config = dict(
    num_key_value_heads=5,
    intermediate_size=576,
    norm='rmsnorm',
    norm_eps=1e-05,
    rope_fraction=0.5,
    attn_scale=0.177,
    tie_word_embeddings=False,
    extras=['some layers without attention', 'gated attention', 'value embeddings', 'an embedding shortcut', 'skips across layers', 'capped logits'],
    beta1=0.95,
    warmup_steps=200,
    final_lr_fraction=0.0,
    doc_mask=True,
    max_steps=11323,
)
Each number is 128 + 32 x the weight over its row's rms, rounded and kept within 0 to 255. Layers, rows and columns count from 0. Numbers have three digits each. The size before them is the row's rms in percent of the matrix's.

# layer 2 attention output, 224x160, rms 0.0437, rows 35-115, columns 80-159
115:080153079107198164113166170075129130154194129133130168207121094158163126206095110127104109148114100079203125068150144162100124076118124180166110129099139156131110125132112182148069188100125172138100176133118108097118114118155103138085118151
096:071136114115103137133113094197085109155111113136151104125123087114018181093098160173189123135120141157124112091130131055175111118113131088135154095136070124090117175176087139144158139136111143117097139151155142074115149126099140109129108163
102:142172124158123105095158147143122180128156147182122153122123178146071184160109159083113104129143090096115130085060106132174142207086156099139169095093101150108077131114099126168100134083177111134115140142155144086130156157164095131156129095
107:130160136118165120210128161181136189169130048152132090150110107127087071114191146154211048082130099136117071107121099164147113122100083141104173153101149105172135147144111141167117161150186131077122111184139147195152077135124173076128088113
100:091151121167095076162111093133110076150077220128132175119103143120091100131095109115100086098184147083112161174119098087100147106146161132152127135133175088126109144164121103080125134111098141138141081109182178087144071165123108140120129136
107:119128190117164115098126125120126133118125145184133127128142096118070124153128120126132114108139100137164157159109116095138089162122114121110136110135102139150129091130113106110145065153129129149166067116089096157042078145100125164100101175
098:145104066115137093181154129139183111126139126158137110157168175120167104068171102154145110108096164125153161066135035134098132180153109108094125138098143162082115139096115091102137150206148134142091105146112190123146149159125160096110155090
102:086132135157137105133140106095105104110068180121145145164164135166125119145164085149109164144094075133164155080096138154032135057123128158088155112129135155126137145127095094142134164141162185131120169121093119127115084117113062140113104179
100:120164105185129058149121141160122159131137152152131153118174118113086138137085089135088067074142164116190130172132046169143106140160124124137147139182106171132099087151138090171136108168091156171124109155103118126153155162108131157118112098
101:083128114101084166109188088117159156117120036138124142099153090124089144122135150194164113090108090055185136125137131155045139099102133130095129112077062137106161111127099138127182134144051174105144139183123097150141094179171092122152163115
099:095122219073156155144084190107125158167074116141084079164122087137168181151173172123134107157066111119103152170173120141108114160137082109157160149159137101107111137102173097121142105126100135182114098133104171137098142142101150141128068162
104:137148118173194126071133128098140104115080097105118077192168186169104163115166135156144118139166140156108100118176151123101087148101122146155104146153139162115107118149158139135125128121112117191074073209084198143157068125155162116089123104
090:125133063125094096124168166132101174092151149161114125147117123147136113106126119088156094093112125106151148091121128155149143141170114026122127107088125187088128077151125199082128114099105129085122149114126177132143171033115130180153092118
097:104141150143166146114164107162118151173154157113174086113125075151122138139162125140145175133138116190118123146165155114160146184152128143084107106128153095134148122168205146142139134150113110136085209145141102181128097162114078098108176116
097:087134147203125052137103128097140117116158133143132167175116108082151129117130084159124160134107105141127186101143109173120162155094123141104198144130106201132170131162089111129124155148157143107168146105119118194129067087142098142169100147
091:094126069128145103123085110129097179106140038135115099150129159073160104117137088102121072109125057106088140142110116103130101149190125096120129128069094155160188172104113119094151105122126152141117145103157151116127144128186125105130151124
099:185121154147201120107125145094095159128125124124132094184079074124098131074124139154120091097198139107133189067131116098133133088109148112207161138116154179163148183128128100114159168190102158119139162159103082129159147175164105119137112121
107:139158081111180129141116161102133102087137137092162091114139104114184094198119108206144097142150142157101126162148097118119121098140047171101135126111144084121109091140064124047131116187145108165120121139150133122096136119160109156128089105
097:160100159127099119151112114102125165154114133161175138139176128102100118149110199134074093119187140070191122131133109100156122149163146124139119150142097085076171150044137122093109044152117168131138130129085169144157126162147151136103110150
105:036106144141130181117145142093174175136161183127087175103114130099081105164135153189141106146118151164161058092095124112172178156180161119122177127140112122114160123148189166076130120127154113133144090060115143153114133138123110151098182127
100:122139147124163142123100090178181097147071103124096180167189145192170151181120124146140112148196090131141107140113123126050053141151146174176135127118113165145111125177125157136092121179103118156095084075130182085124149108118113120095092083
098:085095135165175182169167108162075152135093031157162103087144139125143115119114097132151097104121144154134150117103105084109148070156081117124131108182097140144131143115152165079122175110097146113128088114100129066172077106151149108134113120
100:208054117162143113146121119110181142167146146096125128145120163162143140099126164085132124076112131127122089131086218136096122146179111144079127124106132112143121151085115104104090143076135123130100109141091138109142118156157147125116139115
103:139159107139181152065129084178147115150145165105184151169150111127129124196170170123127174073154127173144135122151150132112147065101096185115160134083113187132114154127147145084101148096123165099116136174169140165152121120091120066132122106
099:103146164138133119174175128140169115128106148159157103137126161141099121152113194149143128124130071098121090174121170117143106074169142055071150104114094133087107185150097160081170147105194105114140133133162162162112111203131186092131094145
101:088121108119091160096175146136101166091153182122082076132116127152132160158151151175132101116108060076126075156080165128105128127067097121202112130183092131190113138153148142118126148103115175161117115109153090165141109126160118150134116053
107:123125149075055137089097199116105131082128106141138123153111120106149156124145087066184131135148204093158143137137164132173117095106187067123083146081065142105141137144056075144098138110104118112119112194121132064143179114089152137111108080
093:106101072115025031106117092161126147187111163091158107171061160155100091140061139173135050136127094103133056098100138161116108172145111116078145091111139083116139151103136118158067125116120126139120126094130147131147143109106141122151173144
100:109129098131198085138150116083159109153144134089150172133120086148089111092188177153176163168125137074076078092075094150086074189144139082128062106093171171126123121110146150102123073101125161134126163140137163165114190136122098144141166144
097:160127092153117166140117120162102101083168094104095127146138107140109146136110127125156096158098162089188073121099130153155134200190079154136094150137148145096121053231153120095093129105077105123118121132138161132126061147164104132154127157
096:156117120197115091154192132081119131153088125104140199138132173048147093115160106105120114122117187131139144128139119121094119149095145128168144097130135147127130092140129065103106116139186128111155107144119162106121136143101148104131144082
092:070155096139113183092103089085116092149108124154134136056123196201114142149093131167096116105107112119160129127128066143120166127121100127130148150151151129185121191159125133132094139123141113148120154150089095141107150108137115173099107180
093:126115159118113161126155151147183124096150157085105091088091150112168140111184143104091088103097147135172123180150170113119112147159083141058199103114102109164107185122167144167158164118089129136136121147203120136115141132113166084145166150
095:103159125125117119098178129165110114152132115139208126152175113135154082104098103095110087111211166058171117096108075119068158111120167092140135080060138143125122195122097116153083113074115158133112074130151122117085128151145098106116185134
101:091127139086095088124082168181137094189136128166122140110127104108132111072122133097047071135168133082153117128102154151080090191127120149149109120098133142132088110137101176136133173177102127077157076147131131131085121157095091147163066160
089:085148166160143140093112145141151137163096148139063125129170168150114113127090083157126148166154140069107135158081153105171095188080115129153188179146148116116136130122134154109098133125140133091122137192111195127136139123181152089179091113
092:118137140099153112141174143124099119107127146152115142146058168081145173171173111128133163110108154108120153115162137135132133119154093192139144112147083072121139154118042167134127128101184153149124098172143147056141160127110121128143147109
105:152112140112172116112140131043166096123163132090085128112131136087151104106190080186128132170150127106080104114122137108148092140144099099121129091114121063126137114126159133081077155110165121111182089101159117102059123118105100083108088162
097:122116108155140124116146085106147153116183130118106133215099094155199112158139134066100150135122116139098113123159171132117139201105091087101181150128120122153115111145129111151105081151126093165166134144139116091144164082100131175064154101
101:112191145132172088058138109205083130151162103095119137078118201124127114138122170111152114097088106171116138179084141165127143130108129099168152149123104131114116077144080188100119114150164109155112123121161125140135091128112177180161098100
114:184085076170080151112159110136085134190163167119196097125119135134189142090109125127172110096095135142157160131127095144144192083095161114147152053149125106116111115150117120159122156149149129103112157177081094108107099141110105129140123110
108:127083126131126115097171093158142080135141063152149153131076147117109105126137117094090150147155128055123114117118169119201166145142190068106107111093131145152117170116129118170148103109107170129115117122175099167184098131137169152138135099
104:134116118155106126121128157143167106142148066121071139128127123180121140130096081122085162142116151162160065131140141120127055051182111117106127133113115108135122107097119114133135131186104056128104068121109198105096185093127111149160116118
096:124141134103095099149119137091086143115136096116124103094152144141095073189167129137090084091091140168147081119088154131123061164124104144165158098046162087131110108127111069146190196153122163174144130138191177140114127139176073113135135105
097:153144238112121114131071095182191090129158166131182115066116143110055141111157163137152114133081110116148138138132168171142143124094111144194138120153118074093190151138134138114142180116133161104101096075077126149150137145161119140156150144
106:043117082096082045168173159138137140092118115114170083147109162151136149107075083176045162150075103112187126094135129140101134138085140135150123116120102109126097088128110121106062120134137105099148141184107083137112143119134110145099101135
097:152105154112088190122094112128142138150201135129141111094117128134106171145091112090117081141085052101148112178135083115123134124061122092186127104138095109131125132110134205065111089123110102123142130095081122105076085119132093102135089146
106:159164139138133178148124144126124190162153193135186095112134134078100134141058178145196135196148092121156104109138090178063083117131104139132077139092142116103080127131089179122167193133178127112152069101141163116074146133137135132160166114
102:128073109158126120124215181126131126059167109116154104182149207158161104098124095127156142128123103116146097111153107124129103126149115137132139097147100125079140044155153164125112101118133127179136169170123114122068086122109120123155127065
100:120145126110133067111090149155081112099118178082139167107236130085174120118117130101109127142188116151092119132140118093122161159151089160113146147121174092165083110095136072113095113141147075123124106144134155137087142080108151077133093146
099:112134115078138123146146108098085162111156160121129146148126157164134186144143156148091102160144161060177164054164206138126102182116050124107129079124089077136121178211158074130141172151166150105126184150102142159134098202102124091144122154
100:143098101129110088152162203186159204129164129111137102167064101142162156131104175088141125164195097122127129119201146089075181136144144158155157184117146153164076138144098079086128185117138118080077113123098156169114088140166103157143135140
098:125192170139204160102072126174182092097080048060086150148090197168120114126123109162106123119171130197168164089163152156191099134114048144150093107162110090113120125187090122138147178095139132109140132128123157132139091101143146093121098100
104:108106139144180164095124136116190203151075133117088170117157077115091103197130167139141099191155113172123145158058151154089110158088145083159204122106099119109149132082138180093045124135153073125087160119157108143147143137146136127116118096
087:157139112155102194151152085175147083171149154135137069162132094125083128125149101054128082170147147079164108073086093126091099152134089133143150126169144154129174162103143120121116115102087186089109111112143111155106118118153157134130130174
089:107176148138098141224120060146101142160090091117176118086096125141165086116123127134119147164094140136095151119231115157141136092224094084100106109144142132172121137157096120146121109068119098119141092164179103142084199129104109146120074131
105:111134166126068130119183162127167111129153079131107098131115088121095158134145116163140140157128178165070091138117156146128157145129120144137133129122104108131132131188130140132182119083114116139110164108097098153098153140137104208110128168
095:135191147055158146131118115143147155143074101106134143114101122113147135146087134128173135208132157139126101086115065176139103155124138116118121072136122183132170149100125152092113123101162171122102126188094105132120153102126159100163131093
100:130174104133098119112181107166128137150178132167126133132137143098063177144104159101113101134167127116111153170097158090106106131099167115128075121140103084112167100067116146151140117081103142132124127126112125137142116175122091163137116163
104:117130174113088126115113111147168123159119135140092145112156107147074151122106182089143111123106113141045110102148071084123143133109196080117114104123107138136104034151135105120151145113117132166114158118183135095154085104139132174162125107
102:110168130111139147137119123075123102096141132177172108113150166130115099166102144112086126129188111129164131120131123108150076099141092133181115110181120087088131127156117124135170143134152121190136108152090141115072163220117185170077172152
100:157086122131145179119128130088136139104098088166202161140130129055096076181137156137093159151144112158166152118090113113116148138149107157195152117122160125147216155115131124122105140162158136173131105126106100098104109145160132117127118117
089:125123153147071162126155133121096134145110122113172144094175164096088114147155145161155129171119098149065087250111117088148104167186121134116154151076171165148122170141148077152148134141054106183142136111167148107124182048135143139139105060
092:160128085108107096081070164127159171130119144097133085130125116135123122102123104133173129108101143120126146170118122157150150147093121128124058140119187221193135078170136156134160097165100135132148079093123150174124059092176113096157157109
095:115074164129143145172093072165119134141164136123108104103147152141105120186152150132041079168139119132147132096095164194191099130114114115118117154168146082121100074125135071063093142085150132139147069149141184132145175101124089115117126094
107:136141139094139118196082165138161161129177204081162111138182122183120115115117182146112119093134126076174096145110178140125137171136169207113114134133095156166129177152139124091141139139108139125089132150117162193118084122090140089126107125
095:154124205138138154130165200172161148108084101152132126131095151141109179130156143143152127140135121148101163180134121075084153151109075119152177107108202114128083119088174100110138125146080163156114112133134147087127129110115099125094084155
106:122121096123102165156172121117074152154138139154110103109179162084081026127195119088096131118174129161130161089126150185117175100120089144144137081135100118116143168143126101181126115145095141159124124114127091192168102142109122105162138122
104:141113077134152122158124018159096107147080121099118201126056137190139137141121118122154136122068183110110130084154069123099150098145108163099171164138138108151150088124111092158124114176105136096132125126179183118134154139169128108123114105
089:169167187111116177157096111166107127110120125115147102120074144170163120126143082158137131126108124116110107145124127139180051095168137194062142084101110141077117114144115129088172137107185122093129094103133115130142106152130165153086121148
091:190132076101111120108142163124112134110157136135192131115135192137177101115130120143156075113127115157180145155124162080128141202141098095121048098108127109100063143151148090131080104165133191140155155147051127172106166133135081164171114125
091:176076118142160099062114150142127187136143099099091168096099175189175094131100134123041091105129130098113128158183108085172125093141146121142134110125135088117184152115077190151150187100159150143147150120064147094172116126161103129149074160
099:104183094109095177088156137096131121127151132124109081115140143060174112172110149073087110096078103138112077120138123157116093112132124143121122113087136122070149137131111134128155145137126117169086037098154177097166112136140086105128131085
107:131131085145121125077155095126158136187141172100065101107081135096114101125135056133194136105126182127129132159127135106115164142084148195123128091133135097138153140144144144130173124103120125166147154142098112138133147085126100099163127193
101:149149115111176124158092175069114171202070081144097096166108036157088133132125150110159108135095142122123166133111092110109119110125068168194157121109142115134137152119132148111101101152171102093081117167156163171080119091102144141128088120
107:103110121144211156087112111107130179170117136123093106080102085123153142136125141120080128142154096096188096118046124144131065139123131162150159160163159167149151088140133168150126129123157106156151123108143166145115132132104103158152123153
107:164107122168098098124147161147063064151195172176126093154093138103140086117169120184136155139139118143067103073122126096134089104105135153126067113121141100077182083164121141138168148148147124131112120086129139145087082128138101152138122163
097:153166143153177075098117117090116075125129087107193096122170140156137135120121118168121101187092103154104067112218124128098151124104069065079136108086139105193116088149125095158091127155102135185115119074126106158107093096143126147120119140
103:102169126085128075092146141065149091111131117161116133190167125115162148113108160108089131168090110151109106112115192053125120170092155126190089150115148121159103096143083202091195149127151132187158115098180154095159142123148159106118197147
093:133089141194130095192160111134132127196114153085111132120087120183127178119142115168133167124179137080106212118126102124137096120153095095135140083122149136111149143146093168167140123134122112147181142092145144146135157108074105180170123149
095:177081116151173098107135151187140152153129137121115136169153118116138156078179117111128166166138069134124063134120148164154104100094161100069123127123151145112186133140178117139150128143094158141130159156129101152150083107100142137102103154